Weights of a small transformer language model.
Training: a variant of SOAP for these matrices, 4715 steps.
Each number is 128 + 24 x the weight over its row's rms, rounded and kept within 0 to 255. Layers, rows and columns count from 0. Numbers have three digits each. The size before them is the row's rms in percent of the matrix's.

# layer 9 attention query, 64x64, rms 0.0709, rows 0-27,32-59, columns 32-63
066:121130151109114097084128156120111122161159163109124143165145144131151144115102129094113164141111
071:141104121137110166087145162152095126107171130128102099144120160102142152119148100097133123133093
072:120156091159129131161095133125142136151148139112161147117142085173125109140113144158152130132147
079:114115125117106110148116122122144151148133101118133171076140102122140119126167130186144151137149
077:125143150148099091101116124157105107135156115174121115153105123136138092112111120101120098088122
082:132160142101089122123134105122117107133089095176123084172134109171162118130139125129109104127143
081:131095121099107111108120139143120111161096120176100126119161121117182094140153158160157114139145
108:126122104055110098078131129178119107143124150169111115111123129128106158123111085117096140146182
106:104112142163154124147102115128144174109130151114108142125145131132137143092142124151124133125099
112:131122157142191119151108145122108146080171104131100160126156168140136130142159130136139106130118
122:124105136120146114131133111147145135173088108086118108157151135068140118142194113122140142118089
118:129038136110096156127121143097165156090131131100154146141118146112116125119129125148128116140101
121:132180139163098126111135147134187158118118085156154105141093096165128108138129115164141077124139
117:121091205132084113115175092123108143100155141114115117112140118145114116138128111124098154118162
111:133165135084102094143099134162144111098132131165119095136115130088131198124110182115104111123117
115:198138134127157139144106117138127153121173140146117119117107100088140093129167134084144140133171
065:133097129127130172102152146134117142107141108133081102164074122109138141106104126094128146100094
061:108127125157125160129095130146131149091122135122113100130112156121094147131115140114132128101095
062:107106135111142099101137110157137127177133153152134125068141135156137085176104100123145118190142
089:156088143107127116096135093163131112158117147133103116132127124128116082189120087099109137147120
087:155101132150150149162108120102129139129144128154154121161143129152190058132124092108128083146154
061:140109097119136124155140132158161126084117116113148114115136141104178125174126124142171148156150
084:135088143108165096134111130129161126107103127126155129159142148099108116126125125118093101155102
116:123120145085080137131125119154120129145094123182165109174140152106089123097127122125111148138100
125:118147117155181074147080137145135136117153121119109101092152119100135134101119117174161136119127
113:119111101109139153101071142115101093142110093134122139104142147123178133122171152159098130110162
109:095155146157077101136126207124107140154127132102138146117146130166129153168123106132151088172169
121:137119115115180121143155144100150139151093117135133149071150117098073152124115097105141121154102
052:135134159148118111127130142111180087120181139114143106126116119162124118138095089132165151105115
057:107127120161118136123156154109103142138112115128107158149088130079146148144140142146110109083107
040:116136115146132152151105095145136160154107162127167095094120107142110103126119127114136136159129
043:122090161108115140160113106138138158144098159131135110110098155113129113162136124135102159099073
052:121137130140128091107090163114077145132160150155113112164105104172137123132115127119128107119095
089:123144130112104121124153153118117100123097100185127150161119109141137124112153143093105129134126
100:152098132079116113122141161167139108140080093154095179125136128115127093115156147097109141135130
087:139135112072114092111116165150128127105105158145129062133131117118104125146122103128078155126152
113:106077132139138111146099126152126149117126174140084137121129155137115137089136124118102167111138
115:148110144108179099153093129135114129106148109149130103142154162128140110140155121124105111131131
133:113112118129165115124131097164132140167098132087101125122144117059131124116174132145161151133095
125:105042121122105144118120148088132147088145144096145162141110146129131118090126135152139137136102
116:119173116137099127101119149147155152163131151162148094121089097144103100141103073170148117124163
138:102101183129100119118184078122124153078166148128114164132139132126105118119140109139102141105135
120:146156130079118084151110143171106134096139140130112074104123125099138200115093173119126130110119
140:209137128146144147139120135121119164099163125135094123133119115101150101142163113115165115143155
047:128150128134135119138154191139132118133133115106114143199063138107132117119118125102115120089084
047:096131136167135175150113121111099177137097156113154094111114108144120137112131120134125092144128
058:133118148103127102141077099158173098112162150148139116112152146178128125114093087102125134121148
069:142089164119139110138114084128157107110155143109145095139146153173112100125095098107134107124108
071:152134107137184149133137152129129156146149128159107130154127104120161097138151093106158158134132
064:135141104137157134118134180164144142103118103100116138140101139084142117145169125152154131141159
088:113115158121174133142116133125133133099088108110143101142142173101128104157133110172098091123120
093:097151113097110143142121154135133138124089138174156109153135148112103140120132151133135137152103
110:132142132159159086136094122120151158103168104103144123123130121117168118109136130170146120106095
121:143102107116148136096077186112104121140117103116106116101110154111158108132156152105129152094140
121:108121149134049130123127176132113151137123125114115151157117151181135157151118129122142091157145
117:144097130086158133168149148099155116146091110139138130099163126111073143122112101095122125132119
# layer 9 attention key, 32x64, rms 0.0716, rows 0-26, columns 32-63
051:162127131122161118158152114161121141109114093134106169128147088100096083121130143141189100133125
056:090114120171100143134104130100115138124113107093158130087120114165129153117136140121081139129155
056:165166133101169103154129144147139150108095144149073148134163129105101141110109107122121135148122
070:133140073159139106146136150088160136094100103130119151110132151141115132180111142149103137152111
059:143101135079095189090087130136109122137132163138087105168153142091121135082137127141151149087133
089:109087121098108161127106143143113136088140143139136136134107083050114132092117182145122139118120
100:076113118130108122098152131129096105110126129111107076121119140136107162117139134113134109134097
110:094100151132110145115117096119126089124111100128128134129131146106118152078156153117136121123079
103:113105097112114167129131123186127112129122177124109125106128132105121104107181124144090114103095
122:146103156093152141108135117157157146107083117157148128177152087131112144127141130149095140116123
128:137132132121144129147174112099119110120120181083122132158133116061122135133127158121107133126155
122:137084141147051075117129134128109138111167130110139165135141102119156114122132168126158116142112
113:148162119115109104139124085152135160142102170157126141166121100149140084122130084106160138155126
127:098159158152116098110135123160134109071118128175121135121121119155131108116131136161095100157067
124:101137125122130112195116189161137131120115121173126105098101161149121163148115135144132134090118
129:167115108135125071138177125115101137124154127154163102157145174083117100129134109188132124129179
049:093100133132117115136105103135127101114149108123163091146158109131158109145168110122070108124167
057:102125111128148123079118137155099133154136108139127137178078143092167129102138121150133095132142
053:184117101113163085163147115100140125122133141122141131150113107136100105120153143114143130144151
062:141116128134133123139093116142135105167161109113160145170106109143134130107162123098152149109198
079:123135119127169136118126138141120154142132135143086118132081154144118125143097092113137149141133
073:108177153149118161124159117130101149121135124123130125099136105139126101146111135157163151088082
087:138167165121104122092110108148146101124122123133132145120126180115175143118143115157129107139148
083:122144124152132137132102143152114079114101153143046098130075152118111118127116074151160144100135
110:103114119122130120163117115104121112121168124127161149172137078143111141098147151107121153117134
112:137095153107146100119128142124107141127142146135105108146141167089102147145149102114171119096144
117:197134126083140115148122089148146100131120141115111109166117158148164145121139125128110114131127